config.toml
n_layer = 14
d_model = 768
n_head = 12
n_kv_head = 12
head_dim = 64
d_mlp = 2304
vocab_size = 16384
activation = "squared_relu"
norm = "layernorm"
norm_place = "mix"
norm_eps = 1e-05
positions = "rope"
rope_base = 656.0
rope_fraction = 0.5
qk_norm = true
attn_scale = 0.151
bias = "none"
tie_embeddings = false
parallel_block = false
extras = ["local attention windows", "short convolutions", "capped logits"]
init = "uniform"
init_std_qkv = 0.0239
init_std_o = 0.0
init_std_up = 0.0239
init_std_down = 0.0
init_mimetic = 0.5
optimizer = "adamw"
lr = 0.000281
beta1 = 0.9
beta2 = 0.99
weight_decay = 0.0
lr_head = 0.00357
warmup_steps = 211
schedule = "wsd"
decay_fraction = 0.664
decay_shape = "exp"
final_lr_fraction = 0.0
batch_tokens = [65536, 131072, 262144]
seq_len = 1024
doc_mask = true
train_tokens = 1491000000
steps = 12013
dataset = "wikipedia_en"
Each number is 500 + 50 x the weight over its row's rms, rounded and kept within 0 to 999. Layers, rows and columns count from 0. Numbers have three digits each. The size before them is the row's rms in percent of the matrix's.

# layer 3 MLP up, 2304x768, rms 0.0384, rows 306-412, columns 512-575
103:466439413574573622516513461493517541534494480452516563528554510546489575571526488538535606442618567453548420573498444567542409472471494566417494546447490541529516424601474561501596485493609431
102:483539474499448493535415552536445422439501515561597471510533463609540535391508438544492515495438506502514539389568534521539539473525502502507421513537511527471428603559495489405500419512459501
103:618466477490509431525479435533537428507587452537510482472512480570569436516502422439560511585495490524575419516480484479611488461547458490535353477569481386450510518574452475426492412482464596
095:547568399495430498564451492538464493505502466565491542480396485498443520494420500560469498419542590399568522522467483495441556555473434509524500506504489472473542484492472504483513530464508465
094:526545531437524524410521458530522595467515460464523539503475550504495440497581441435525496539579380568547441577491569458602412556529529440556451452494515512515534529532528523366565457499472513
105:470450511582569538481497573486491456499409503531496460489459475567497536498551412584531466495470478607594451551525526515511514480531552460488580487592435576422573475477520530507432526480448558
097:463568493528498461479562483543494575560539464492628457407524449436521418564471465595470450556413483454457416475511578423506462431412451477636526461533496449570425493445452547335414498542565463
103:438502517504547540369549499618499557459556502482494518499442485451559416467531478483555448473462493564487389499437546452563462465551471503482550425451454489527576460543380527523526444443455511
104:548411496455465442479482536576496457398456506524414521442477541521422421471431434436576482562490517531502428553561406488511553559502443393446521438570431468492480507538441535511461545526556473
102:530467473493498546435516429559461439466606571502550476489550443496457415552546496544447419632478439452458490446628511519531393568538473444449468534552420419378518540564502563416557520458590415
094:490478530491493573533545593510528501415514522526466604494521546528481583531493409566585610596498482567521590540488532453604521421566503456502531525415530433530537446519468460538483540468516514
102:570474426467552459439524486503420418438510549494522476495485512479442515508510545477548490532435510566431502544518480459481456516526539456421515498512546538493548491568463592461389419520579478
107:525653438543451534431426491479445499400506471547449506533444554503533414539432478457518442564551509425493565468408473551525465482508480472466523507536537533529543464412453512464537482518490502
101:560592575494536505635456473493442495534573476431487505505419446518433448495523450524505480545468479553563423578400500557408620528506411546481570613514482442544509511485478524415563452520511523
094:547508556478463537573557585514489539425558482516565411497469460550541447571570496582548526508530539460488409524501539488567546490457478509480501472502417553409450504427414476444415472537467449
100:572502566589471421505415516515554473410490431552520450569471469477534476453540525451482502505553549550483518562547502488461543574586438515481525441510455466615484475555476471560520533527496453
101:446496473445422489469552479568496483441547469463535399487404423559544454508526447470532540420459532554494428513393498583483534531510459415421458539500438497566480480588412574382475393572479428
101:448563400535531431552508505461398460485501488498447476502593449593564449565420420622468446495510481457527498505438534430456444544419612570451413485547572493564515526562429500543548467517478520
104:412475553499418458545501480483507527468500412552632466463442525501500592436508510512449487498480567492529453482567505448550525484414458402469569504531499489428538466597560580479534485490528473
098:424622565528586409476490500542455437550470462587501516560416441517550540474552422515532429489514450604511435435450454498539497455506554504515467521447482597529542476503481476504527453594564434
101:534539397479438520497446518530506515502545487517462481377603505548586531496459541449503493506553467538447425532529549546518488514546430487456466523445475467439526553539512509435516390500501440
091:578492476527442425540527477523591436487445538451501469578478506515477498538344525453486426608415454532585516503529619475493550505561505460512444551452479555465485551484536558456528470480560498
075:533502522438520578478560434555516519527414544533417454571484473463450413498552495561378474602604463517512425522383613540502568533522505423513459537449484474429473446553566545474500554475432543
107:489581442602496579531565526503484541545499470442527536442456497574502440475452540453491545496520476443490576429497438439597478462577492409575478555539508510438577428483423510433534519502516515
105:397483443417495553584538509440413446532502515480511499471483495449434442555476497479519489501443527490495459455512566561477462498508449521600501437443485466426578412617460474507411467434430469
102:503490523516539553567483434436492539544508574447485441573484467438460453439463471479521504512491546504483418479482524489575465544542536448471529503468512537418512585552457557538489435537522418
104:477453490490310503502502412588432558535497471419563566586511527412377443457425518400485487454580477520456492517483578515451578493485495521512488494489453455549570504458423590519510510492541395
102:426493471490560561546531507522378512577486418495458547467506454513536554565463403525504504501454450492452472413465520443574574539533491559471444592500440544525514556451458589484477516533604471
107:453478467486478500477477505625495458459516535566526554564517508537423527432522522496512541461502508540514473471454501539531491517487555457422458484455471627466558452470563495557481466544539513
102:498482535518516486511504457562475450566476506502518486506492457471464541467455489525448580472468508500547486410598477502528520525569457535501485524552501479473571604504521477593535548455585485
098:437497481566571450527547558511487532486503583539523370499503524425526412530544502508470490515477590479536497506550579469461548603475444488550514521369346540498567536547555529445437460494415462
103:520456492542466437498510461452466566435464549497465495571506506600497494472434497543490453475556431482518419509499581447560528607541479480538511552425582522546485459494502581428553457530440448
101:504559561529410437579393539449508414582509471458523529563508557526523513458533459567457560501488527473470436580487425579587505492464457413424503455544430457479483498425560585416559456490551416
100:465556534640529523505436422530468510527574532591517472549466496492528526441455445559522492514433413511499436482511482567502576527601438476501573498421560514443562528475420553424459513554498487
103:470480501463532458507499447498470443480531457569471443482563495486417544475490449531490481430574550520532524549509555525521525442500476557500587590463484574480499524500502570507468507551557414
107:452578415423397586456543540523466477584623386474506374520544440594551538531439485536471511526468531535474519526549415487588443527434473550547483524429427513533494460503466492556533459573455546
103:553505478524533482530517393532448524460464490595495494465587497573520491442537545529549497461458439521448508503487496559541575537458570458483550571556454483576460483498435450469438413553559407
098:460480505500464468549528565554368458442558522450493496487491435481505485472547533513436495525544388487614542471398494506583530474503411555454424440363459508528517486437383463554603451534554356
102:499501461522445468509421494478403608457474503448489544473413474469448539608514530548499469568398443560563555517480591532526491496521575458531466535507456492476545525536519535558426548480534568
092:507564486568482471461471557588412478480522558569503481484444443400517440442585554535496543464481408511545513414538515490510638509526482507450472513467506437543445511453440477460468454538505459
101:430503536485522526461475431427461510574442498562461535430486537528503579514538433401410508527479484536451525495472491457451457511500483496475495465574508471588551520478476493560542477443467534
102:557496478529556492505468456535500500513542536445487507526538561541489477508509555479491489415474558462602481517485482468552538580532400545532464559490515495581509528484424508448499508442531508
099:490550406419456393443458516538491522572540514525540472607614558477477504513576480452450551552578505500523545477487431451597483437467540398564471390522428486510498514565536542441556486519526450
101:546507517472470536475557587507497513524494563498589546515459426557551564494510490491503440525560428417589590573449590544418377538511502472560532540547377561447524528538489474414516531539490482
102:488456482445355438455582500432491448497590571430557485447516425520497477573500493470495521580526422482530472567511584584521526533505505453404446548489473500430497605563505516503554396560448445
101:555405446532372431451507485592409532544535542454588451558540452507578530565433459425505523477531546469507449518472512429521436486544474450519546480622494533544532548551442493574525508529465481
102:437533521630498469430518530554467476602509411613404449578392518507449474373516504459422501505516427538446510455445398454498491530466440437482419488584563492515440418533454478486592345538499519
101:558528556453544464458434467483473575559589526498501490471541531488446442533503472434515485498558541535553546458546461529529450488481494434613500572550488471477527611433521517474557546470503470
105:533518551550502498563554548472464400520479491541555507530492469454520471468474425424508486580452461480554503525407596491597491566448425443526544547488472522505530563553538505467509542550499555
104:511604509529453380566481448521470525585506542529434549432441493491462451526457446439548540424474506440454519525534495428498509563551526525528508546491433463493513559502523528535536524558514524
099:501512487571451545536517525499503517438518563519448335575450470457455462520640533485540458492544445544569408490543527473505495473612404538522553487427452510473508522502542524512481523547525426
108:495476548466481518492471492469503478483461474515469476533573539460524479526425505503471408522453447535563511470448610563459552623498446529574524648376540423444501538518536554392564418433415447
102:505477477520473474627475569519431414481457514418533383420539475475562404524604492482588504482590482495459486490521455508513555535534429379465453508578464487526537591435474491476585477544494498
104:521456541582494532422536518556492468465552598457415613422548484465492430440565488606491585419457486515535584489475604477514472576542477532509441519551513547482469523426492511506456525520535438
099:459477491561517461648461535515448493383456444498458448473480463510511405448553394508435508424495426485523454465407485532519563505562454537527553596474529467469510548510569472540450475520545513
099:467478510466530523465447499467569445457461477575570530477476525456483462567458445392567523516496518569493543476513443557479492529534511496433511484418486484531461536490538521495516526527472423
102:507538480530487429426512574542429475506416537426460496524458555506538491532582490465440480440536534510513358602393477593474615498514554473523597539539532505537502584633504555499513490421498454
099:600514465589478453432504462588525493523505442480456506500555392459497462492516538463450592541496501503528460523448436547437525422568454487517497482556426495560563543545515478479458499519514444
107:588598509448510478440466487437464411570484504496466462551505460452531449529570472405592413570517491432579425493464459580481569573495447474417515493442523472528576551362428544512568454549463475
098:466557578579499527504527421525396437451508511460436573516467506454449564490468469420581484621509488532490421455434494528532570561501547557509566523597564458410479578537530551449514498497498598
099:501428427529503466498464512494447510430520520462574486519535468506464570508546468411501440523450533554505490494505441478512473525502498391521579588542471546493504582622520494404446515460558373
101:512556494561526587453496406471482574511544548490519464492541438539546473490496493444558479488523458475480381413499366541612493519466549494485411469477441469444504494556449586523553572517531496
110:592535519529467500619520525553434505498436567508528453490558561504437571494442456456491588577463432534548493527520469562475445501488515495534548487474519570522529576566490489473537518487543558
092:515488515568563471431522558549564504449562523470507438450475493376507522460513516552522456481495536481526516420474493434415540479485429556526581493407472430417491546547521520421444416498586568
102:594551479504430487458485516515449566568571576497537486514485446489458502500569533584515457557523392479447454592562562495496559446498542416533495419447441524493579439500487608383527442590462566
105:550531474548448545507482490435411416441468464611549483438455538566543523451497520532454481577552514489464561477407423491521535515587442507406483390422547480441534416568405526486555495452467518
089:554465520501535596573413525494440490435596472563509470440553459481536574450471429512498447448520423467607539437528456504487546443470417495584422565585393472425477579545464456416553451543435441
102:520576454506532467556506506474479502460549574585532470522528491473466585470408480427579494506560504544570439555453454503458459477457439539522490486588473432546475475558521492451580435545509419
093:549588431471575458386481579535583575426509511526465474439442471451553462459503357489584531541569536482567489442547479530502575470500499506535534496477527419531463469433493578491567424517504468
097:495474464471534515528406489630432513559530466508453410373452564482530517456404513545529552520482527458552505515523517452427568546550389571476498560526549555466483507454461513429472467497427500
089:552514451508497493440518401422467559482497530449482396508471478435473423427467510551427526539527577507502462464480554388461531479531419516533476462505541483487547536537495462405370469484555536
106:554440545508610504545580537530466462589464535490537478455577533470545514584473465543569457511473476547569506556536554411563422448508553512471511505557470578481522554472461533525470428533529533
107:484482395517483533481530398536499485523513423517448485479507453529469531446477436519510441456414432536605574413618505532534475473504511446531483462521456370502561423411502490445528489535491571
105:537578500457527462505490445532455533452503605598528465410537511410438414576518496411533558528422444459500507403483516520583487525407465506580535476563501449536583550484572597483430436528452518
101:532469434548437500528553500524533588586512527436553395463487555454517544528515496482573564501482502511445563504496526518595576436560478464537566542474555546438515457409443454476497481516535477
095:471523546581574572494451492518372472565550520442584484494485485544501519604565479469458482464518342492511473543471495488460500530469501450549520554525556435434436480437473565503478430472512511
104:463496584549494594454403458440484532447537508617487445542496461479451504399531543463511472558520504472589468514446569460495574492490493542528603549513499472474508551509494535571542527567547536
101:480467474419547475558585372495453506469411515512533493554483452505500435419418416477529458524509474556534421487552536450438523469515531516485465456510575441585550496523587521528463497564539543
101:487498397589539571569465423449516496512543499535528564476456473531599541491524496501496513499529453541471457430518559473510450535581579522503487446529478536423462553435493547474495498548530433
108:551491425514479513534560462528427464533424567483444546426529414558515428428410524487557521611426500485512437476487484423552519526601439456485412501507485480520451492556423470504589431513504537
101:552549543701529580442537545494445540442507462512456465531540476528493539465473493484551519510515434600548527448402466582566495499530399546479485543489517445452443462546471496450534427589459435
098:493528398516519525523476489513443483522457590450450515485510450462493514484530462464490472514553534512489530523448526574584569479538465453470498498491403502500447481534456450468501542613599460
102:536447533523456486525497421568521525479501441478538490524493429433500536456545416574504437499536555511556545536490478443589530645517517468514463433510584549519525565523450493554446469501514499
099:461487478531498536534432553476442508513471525506455505494497539577531451497498483466483402436405419525523472604532447516508407530432545475409495496584412496418562479560387532509508449573504489
105:515442451490611563521484508474495405526451434483532528517508456477531467553511456484534464410422425529447461528461499556451494492550435545535455550428418520535495525497528552424452461438530506
085:512533558550486485436522419536544401608606517498419557477459555505594446523393446553464550504450469471578495445446440436454564480524447426578422425487505469506559550530541597524487535448563538
101:455557489515532610442415468491430417518640481560524561465547506571522589538560466521490414451461460457540492508522532447430566435481405487613517501529581508405510504568518555607462516503537386
107:521511467528472485490525577485471510451500492557465470438573585467516465582533471537475467461471475555526459481487446462606514424538493537549390559467488522545460429553462520445412528478630404
097:372470445555480441613519462505457521585568467518466526474510528477480405537478567498523467547585390475515484507463577549514495458468436552567500465571521442462424540493494472523520447551498492
100:515598478582596503455548515498514493536391516500459513446514442527562508544492444475460549501461480599634513472453463424498478506546387500452549511455491463393570466439530602548491462523545529
092:519458535565559450520482460568547551450507575558427496468432565469487453411520500431564505508544475382456523490529553403500415447580488394414493430478435482482543502512474527438585500591536540
101:496527554505507526491485503448437499515520436518486478533506556561447439479492516455461523467465527467532393505422575423484436473572393566505365492539529587471506506483537486438526443474618572
099:536531431518479522447439574545505598513608524591623449459567538492429495445504416547544498432525482570530474491605613504474466492427464542469572621458508411528450445476538535476591428488544405
105:406475516596407570422447474616516445468582506554481538494598531479491449542559505407502403515496620471424470555468583529459481396570427394539527490453545547453581528531406521533436424520550567
099:516523488562465549537488470511439575541454503465527540379546563495445623417475515536493482538605572530441498534474556549551559529474575503506421366427439581500497504504548523447499471402428485
099:548492537534513410486458425595482469455476496415495385481544533362628449484525475568461413559509444597451432582425492442473462627530430514594501521533507558550527544555443482486452434501428438
101:484513513557579552515453530511480426531433503590447500580542531522527386446454436502495497551584516562530442458429558599444508574596431431571453527435532456509479459550554478468466552607473401
096:511481466546477402446524432596491452509483630576567374526508439456576572550515439559525566423496528580555475507499458498501442601553527414565435511578490571537594465557428491423461458443549466
101:565498464502493476466478556501474519466518502566567412438466471503584460532395478489528440568561527508612614496459466556418474578509466556542529467465427612531573548470441591442423422445539406
096:398521438565531466524569530459503447495489489471478478615466492470498426415528502448445512579572427601563508474516478543457539539497459540522544511452526487448449524473445484443394441499513512
096:540505472544510517564544551486502460541465549447540564512539497529451437511477479519529588463513543573536403526503466476509487463504578456575514522427513503515537518565515512463435498427471478
108:488534493461619528498577392541461455550531421578414488483507530515413477473435464470488594493521491490507431513586508460449466428512490500532437443516525468500435487475499582542524516472617512
106:456478575511506548511537556507480508543475415481509451502488491562518364480508557433534551420498483535513525537380544558543591523492536527555494586535470580475556562533528564433489486541501494
105:457463555480585610494557482468489455362527436576443455437446572512497596445492542489518546492576517557565487474528458570487437515495444429495606498488490533421507510571448526502407560483570422
103:522478505637581451587480448500541541468515515413566495505535465468416445492509421500480520511474529487495516461448564511426529532485479584506464560481555406478504464475541470442418567488514415
098:550456462518461491480478479492523436526528564508428348471490471420469522509434458564502494476507531530501540386507596453627504456425524553563576438476506486583513557389513527520512541615505513
099:540446443580486574496513567575418557533608555391450528464574461511378490473547488468501492487543547509501489573478571514503434451500447528487561486482429552442487479450507591522458430481474505
# layer 3 MLP down (transposed), 2304x768, rms 0.0281, rows 306-412, columns 512-575
104:384420509586440456540616437509462563551513491432457553512546431521455588444413469411441460505464513482578564512456478461536555398531491495558538491576543498459427500479458591546482431521440546
099:407542492513501476474553497509527469501483543483537451439533417509490577516532459492517565436574603504499493417498526499495467445554571386576536582494545496515498491509490500453480542524461429
104:559554559539480550561571634491511519478538535531470547505474457541458504483541404538437539530540470485484491574554608460552412504479482568476534405455499522460399465465481490442508427501503410
097:554439531517423572389497604464572445505565633552495469555469526498477492516513560498427483559411557501504486534538550551552490473467494537484573473435479540455451557558513497511450518562496441
094:500442548492492477608461434508564453524437567446464410497503476546438398421520504460520593472532506466500536482506515478499580492463500530514438560488480559403566506501519527638545436503512452
107:520516319410462482499568491502456514570458398513516515611515593504518530561488646564578472571516539447472507491578507398550474487524460496423477500550540535535480476553578358469471403478482558
098:509583507537560575498520560510451493459509438625431614550540496445468502476467430559535487528462480499456485565446511546515454511478555414442558467566475503502524514499540491481496550594519469
104:539481556493543510496512480529590543483495569414581461503474440619525422405522460530489489515517492379448471492474634534537558495475424481460469490491428570430410482564458458521587442536364529
104:579497548568510573451520596417450528393427468440458549394489596484436450609484481438513478439546516478526497461602476522460535521539587468412582378438550551516463406495507518452572517549552475
098:492530482495438564494520533465508556486485540566509600470463455561532559500594453511442437535503483457517538404487522495516529470436554472522555467509459479452529472529476369564385577521465436
093:535502555504498565493528437418569522520505522491529518511497483472436460624523545447548422555440489477570442501558467456545487383584505498512575452561430508542433483545534383489544535561492432
103:514473457563434430594504523484454534539595488458417480506581553579474462526431503415529601481516511442514497587503451532506545502461560577469544404535536607463497515621415473419528441483528565
107:489504520460456565518509551557444557500496492561507504519471558409482475464500538453564471458575483510520550456544437462439448501570426465499602409474553475483581458527511556486550415467513492
101:457535401461518538544463424411450471485513464537523490534449576472515407488506514453463532546554375594478405540512475435541520562524472519475514552496518453518516433447372490527484480503504505
098:487499487462559548492516482495394572420518453497441489556432492515560565437508538383557539510547516542508486454569506394529475541509556445423475536475477572506425566610498533582488454416470501
101:622499444451461454519490444433453527461442477604507553514523555539488542486505576499501589528492565557445529540491513570442490427582480420439560470497463479717472471554453441481586454494488478
104:433512452462487478561500527520481504538472539439451592508523463529497537490515513593528466444522546576422552491514462545490527431538460549451511533407467524482489491530476550477521511445484602
100:445466550557514533469554526501482522484573451498469435544501458439551590442461503465468445523470509452443522499498393520392446468521542523482524541429536576478638570520514441476524546503519502
105:563566612497472560482419450421459492615421507454496547540506493487539511496455531602383500468451516594472499532512496586539488514498451524492485416527525414594489498429545587484485471575509587
100:466507590521585451504477461497463494460560475583374462583545528492461486410498451572453451466461475587499515512555479524484421373494558477512429565482433566599572570482542547488419556522499473
100:532469438579558440405525510486443541408449571478504467430440539474478502523467485518522434513454405443393500503580398447561570449491572521480522455546464524399470529557569411508548553599454475
092:427472481565565546463375576498488610432430618479484414426539471463483566576560513522452631484498492461415532566569440509464517506437488555530522494481482484487444528406526421410501445435623483
078:453427595469532458582495459485411560519439444417552499457506463523487471395476516519500504433469467499475520476621441453591559535529591476504573557581453538429493513428491495561514534506528498
108:513480500381460521451530440468485476583513478502382476514508482502534416440517615463448512565583460492611452559553473393547514537535553517433472470504532430499541609556554521535510586480472524
106:579473578564457403558498444567461530467492565516462546532511480498441441522467570452492518574571497519434504568470435475439599606666510457527509536508619491453484440494501473433418524406466489
104:463458560533481412490541535527475491459499444551484528475470525465502483436475510575486455578590541397649528537396482487549525550525473561542474539410472578517475494571497477478609494437447503
102:447492488441480517524444528529483392540453448372477491523494511492486515509443457478455521505484546527498538422535529555425547502469516475461494564430498429505481539619533524507341516454482539
099:502482523431460480531567472557508509440500560528507523568514497429506547438532456466485513548565437509489503532589568413559487476588527585541434498428478490484517607515519552584441565495507446
105:569459534557563504587515470564523503585529443490468521456500550410611546459449554560455442468468585429468548560496405413355411442532469465525456458561649563556549508446551496505468501446519502
098:410484492520458511501544526561494471477494553487454421503446439479492421512480537555500501578493511539434520389506506486496482465466500547461405533470452511497526472534502519464511493533521610
097:438497462513455502491483433502492587576440416573564480487506501473483523550430457479580543531434477539570549545458531414474537607467565551480541560506488441465488500484503426593477540499462476
104:559474570486509504505534473485469513453455496500479556395436521508486477454498515507534512454531481506528545456452435491483463517470495531508437391413515441553490528571459525463536439489591445
102:488428525524411487448464597551496546541559538518512436455529479476382516453458434550495492408423547463401511590427485486437477559538546511520538496500488504382479486520440524469511508485544413
104:530455514584523435586547484508499499483529493372502571453493468526506512457543362507500506583513543554504461532571453516544598465469423621427455441453484483580452552433468495542532504507525505
099:592505564509524451504388561498492508500492492518538524504596385531590508568521434504450588619422505484451585505504590419474513550504533508505531532537511541477560575542464465507496546503514476
105:383482577574498498453541531509496508586465619465443470549479481539474512442569493511563489503502519523440508440448461479567410443497546586580501509612405471465402553483500413504532559521571560
103:548463471451440485539422504467508526502650551435505590500519507536502481509559524473564453465481514463533570487460504482412478495535473503579415532474416568504629476574505546461442485521436444
100:474416516448499398495457492564464515520522534485452519533545433448439437421486469473517434498452446530501496500505418424426545496451518411510517469483434545575429555448603489552527432531539525
105:657628540482519610516506445375451498619506495502523522444547499476496465411499441564429545483589513504499480569526420524509447569423480567527609392534404432512437540534622435532585528588514550
093:480512497514535504514470457536519481437579536477473479413498549528483443483483585456519511510506450443505500514464539461532407535545584456527475525382455530392534496453531536519530602490553477
102:472554368452446441430473512522472483571464494644544491509531478587468534478436454445530572473420493440495501400480483584509533524496524517465547437563582485452578461477454451484458452493374528
097:482460450462545492516439413527568491540552507457546470525521485435542424531490523469524577521458543517454517553579537424505529504450507375522535475515545498505601464420442484551406534526494570
096:487517505562516499468539424557535475498500399434508489526474523475512537512490498493555354591449547506439518488495526473508491558556468496627496493461443660392501550448534477585498452529600551
099:627564478512534557535434532534450464450483502532548566514557479537450502490523442506487561469471434505521458487528439520671551503469470507524458529504480508566443493377507527425490547420458507
103:525384586506429487444550440467495582466493560544569506541535522618509538503524430505565388430476528483575550437526505536512571538511556495581460533515524552467538495480514625431539579481500513
100:463493507549501494436523413522477528509592511502438512475473474536540472527454541512551450506476554374440501582538460427538562491492534534485532555542495485491439533455525560523549478437555450
102:469538526583528499456595552456454516512425476449419551456554428509499527467529512556500427568599622480480433560460574462447501518488461456579521489457498567477496532423440478498515540506400587
100:481541402495498423472521526578449410515464426388470481551503515476443421466412406392589475474471481462553536461466499539454533539483495500463396514495493514487530467573512459508446582513495566
104:565510501521480468421448491464588524487426561527554461516538486531548511465581514424530541569477465516502539496468591465509421532510514497494539558541509425559491511571462451398400494456544507
104:510523484464454498498496502469518526540498401470579448462439555408485498569457482514569537544536512510503416436431541446445446572513482497457596487587519617540509513490496622518423511573509568
095:575468486592539481567476549563509513520496472451487447562438478462506466603539478575602502531540499482484444512525502500427432384556538567506532432473500525510508550400483487543488534533583533
106:557510499547539525606532544524552550537430554487572574586581398539510461399465494528496547556516444565529567474471484443514443518381544512488513474555421510417450516546598495471458455527462424
102:480400483565455518530505543433641509444500459558535481482487511415428557453403605548495507512462504520481569436532503475557493457474462524471478500452563558464492469557437523458579563501549515
105:525495484538483384517420486399475481519471588582534456434493562463481508573590585426518518485511427396416486467446511554461448514504421503509572547489455463479482492441439491538452543435561571
102:569554535482468503480590519494490508455516528499437455542469561524558508514448510483441471608379466459526553536493484421572476545606466484395535474529468481539447538485475466531533424443520449
096:502513567425484466551500586580479477513481494369502508511500487521389567506492516471465514513503506485510498487503484502481370374515432523524544492477487501508595495576496510497453552544442488
102:508566523504444489459553555514472436500512599491464463539497607557405505498489416492442585579541510512509462502504430523600540482509535556535509501479497471410494497527471512519511490527577472
096:470475504486500492495519489501463369512405432520526422410458486500476557477568511560452479507541539541514462557494555423397566535579482505435463557441520477498463477447520530434542444449504568
106:507534406439527517376431550389559484512510468440508563472516545411502607537561543512519457558451557500541522484563558442586614547514453477515500534477505524515476482475500550558456532464549519
097:545501512412441447518541572492493453570487474501465486496466484536537550588572555522614618466518450508512555479497442457530494495498478516573448492477528501540439375503417498492531528537553537
102:488438394503538481608364495531573447449477506488461507449522492484522458474568364401568586576579490483455517474506438531562432478494464572505490535582493464478548522463566532562601495528559522
102:512533432497648571596427479485506481465458486491553467444530450438504448437470424469440468555455453477439513504528458522466464534536489545483448527491504514416498530477533495546568503564513563
111:497489407538550518436503538533515516523518505456478485597480488532533478484503461442482476579456539519435534487477528427472527522513588383526567442583454387540509523511499531558502433521527489
091:537480542567511421553484353359503483382486540542574488461487535629613532483480412476495570497505569568502523569511478521453430571433531415555427478504490393512562455513508531562417555473466415
100:484622525600475473465394523404445435517480586453529477424453437516552554420493548536399540498518507389512504479522521522515539485522528416525518498543441475512451421534446464553484522456536485
103:506521458546449482517479594471511589561504470450524564538466425511483493512476480586437412493643454454529473517550563448524576435470521475521581531484546485620494529466585511538476473540452503
097:583454474488460486532533524543556537515499501542470524552475556435405480519463515592495497447534481526491543326468643534488497517464497409446463557473442496396474448450575533488553464520530474
103:497461543523486449458521555410496547563551415491448528421539473384511579544547443520458509523411459446480545364468489511498555582468498402536491543554491590458525418582578447506512400464510478
093:549484512632478475492516561424509431541423510404569494432466562481492508475471448515562535461475478649449458553530515520578499537504554507553539394548537481523522553514540536514530404472503490
096:528482552511472592473543425516512517484510468529484470471592471443514460475428491493501598447532509473512510545504510457542409467411481493395507514531452465392582476511521526468551559550523426
092:518497513517488486521522487517391487440470549513569600515487423498438423577484530504546535522578501417502518501517556444509483427530553498543500573521367534436512581462464522546494529548503430
106:532536550525567518517552518477463482487507515528514512477569518491530483621439532472540478503504586558451450502516446536462383497421472557528402459407539442419603484484457480454580464499455482
107:578564476552609445525413508528482504473547411522513516538499473494534422561467429633450590489503483449447483449456516469477501502603510515492463391497469566548558462446484546505457484504595353
103:578444487541532484457557469522536461565585425616514515509514476521430527521514479505532505541431558538477462515537521573533470491414538506467559457441487552441487466449469613488614419504473481
102:583466503498581437588543510501577493517517569465434451494531547419495530554485504514446467471576526501514448416586568512487605586589489577488510492575500444512467467579537424557467527561410503
095:579536573492430481527575502545441417443451497518561588527501504427570479432499444499524500504485458447516612528430520587530544522505430487534486466542480513524452441538461424503533525482524499
104:457481493437506483502505479454488465438514457505647488488517481526549636552404493487419536599496491492512518578491468371532465505522537370543480552566507547447580576440576496478470505495444454
102:442477529453438500458449449459458543448416530596473468496441544430500471571565492503522500449536449515501469569573497572456470456451519482451506525581530485534538449487459550357496501504527441
103:510463552420402537558474528484498523567489382498549526498480587520565484532531483564541474464461464559526493522560553496525506453510513461412505518388538670487521518491578419538478418461457491
106:516526472574506482500534525568490416518536613492474453529472506422493463447463481429500527486505435458496455467530543487524521457501478490457518488546471479593577491535480515513565529488346549
100:458508478503477470468563588422510497530517450489460411489435504508510481527513451434557505567573453577486510433426521508459452406522500427488452508479443450455532498435478492531510576576537487
098:540561498479459534531531454442551511532555506504498468540535480518451436534531509441488483362611527589536502493541454504424462519482516493585505608545508443508537443558508459527428456430401569
100:526578463424447596505492455460455440412525492455700497457534375457500485463453590460501538495413432556481544503490459493418523452535549451444495426537499514469509463509579469506516499488437519
101:353550505463504428480513492440457451495468531499410429548542491484538537494522497540413528523516457524500564431512486462472586496403542442499528484457493570505552530478416463463537493469497538
105:545450478530426501477508491512473468493515557529454387512550481544460530571466541490410366578518482547522611430482499477513584550512464587501547492541473496461412492471470533582500639487537485
083:533553481450546499472500527513522547552561454402518519478461496503567543624532501620527451573465403474440497497491492428519502530423573580445499493550505573584467488409383362545508539493547460
101:493451514440544521494443420504518439530571468500479502464534490514591501516528456560477494567465559560526538614501500346475454450490464485563469588424546488519453500449513453503519470437521550
107:397610489503467551563443474466451570458492468427516524548558520489556521410541502438559446481538464460552474449466526487543516519501517533457406527548515493522572455595462428515446512499445530
099:465549569486537479442531521440547531493578520538465520541453538472530521488472492462513506478572433472513520457512449507564478524525469498531503548454425424506547386529567518577506448539509511
098:460514506489565515550498455534496624488461454533439502433517466520466494480581515582502502537593527480454431467490459498440528434492579507552483506464486518546577428424421522438466537504501476
092:476468616515405533515454545471501487492550556545481548450452517502485504526472531445535499426487432413585458521550509491528546502484499481470485478466440429569505473537626579513437452520467492
102:471449492530469489454482603545555504552434472487557548509531521615533500568444485460491466480448422450556507519518518451457574435480523534438519487614559482540461446546446532435440481542521534
100:543575428496473443556513468382478551516542457533539452469513491516448537555539457577521518516550518534564518573510458521579548541525537458502465471464494470405462494398483407464447466573472513
106:528572544466368529511545520526621499567463514459439422637532486504382439541497483404569527462471494503473540435591610517574448486475533521551499480537486480575560470498471486484562582472484511
100:498606450533467497518495426561494480589459456443528483445550436476510501488416489539515525540457561516515504560554555520543481611562587533459526454528518385529502491515541595486422524364494472
099:430516513498471502518483484503520514459528513496517474414400473428400467419484648575481518430483569494490506488593464495493496523530497624530554558484427541461513510556532490513505559548479582
103:457622468589472566540522469484545596439405597523503474551415567446517512458494482452518448491550417438606487475602558454539564457439447531523528500460518452535501434593505470554481501515504435
098:467462592528534435444522515412509533426435595542431457489528484444482520548524633593427587476438502493467516515495486494490430464559440412500438515506568431571470475471552523532437587449436499
104:494528459455499458463427534486484432502531521524497515523422499583351596494560478565553532495516508487588543489476460588438411419523402432454540498490372542500472611427528435410546487417497402
093:474514444436427574569409415508544532552499502578457524614514540540545457448453428510528584452522534529441521498511495510459430439575545542490560566470404383524564541495548521471475488455477458
094:474570510449462588519484486522551530490558598501480520531494433498490494530545463528499541609529531556519533530468436526526522494569524519506492535407456613490478421458474565521506513443534592
108:443408501544453466570524482576458561520433347548584567517513531457473500496440487484478432505528466471484477481519608494505486432496537514456535489620546422511448461588506535479489559465451555
106:524515495482483484487463533479508539433501494548612466538519480501503529522421558406470469554465420432618454510591526534417503506539583441453530523524536484482477502508529518469444507506438498
106:552432456462515523544471528604455450493483474547500469560416496387528493599448500548424358615539588514505556468540512499451528516537431533464508521483435407481478547518459448542507629534473495
103:615442519470468520459550529511496440569518538497520515547381448520476537446489484443471493465479503486472514488452596501428475516530518542601436482436543518483529577526463574521487530544523566
099:461533542434513473439533386506515587583498519480465503515489457527460360443515481380520523492446464490521516510497500455502486513520505558532486449541484471512474467461581528498539488479472464
098:514495483478524460371593456532575525521470502499467498478482481517493494438543513436597474523476568492488470559527504522486552478503521410504497537528397538440493515532539566443435547516518574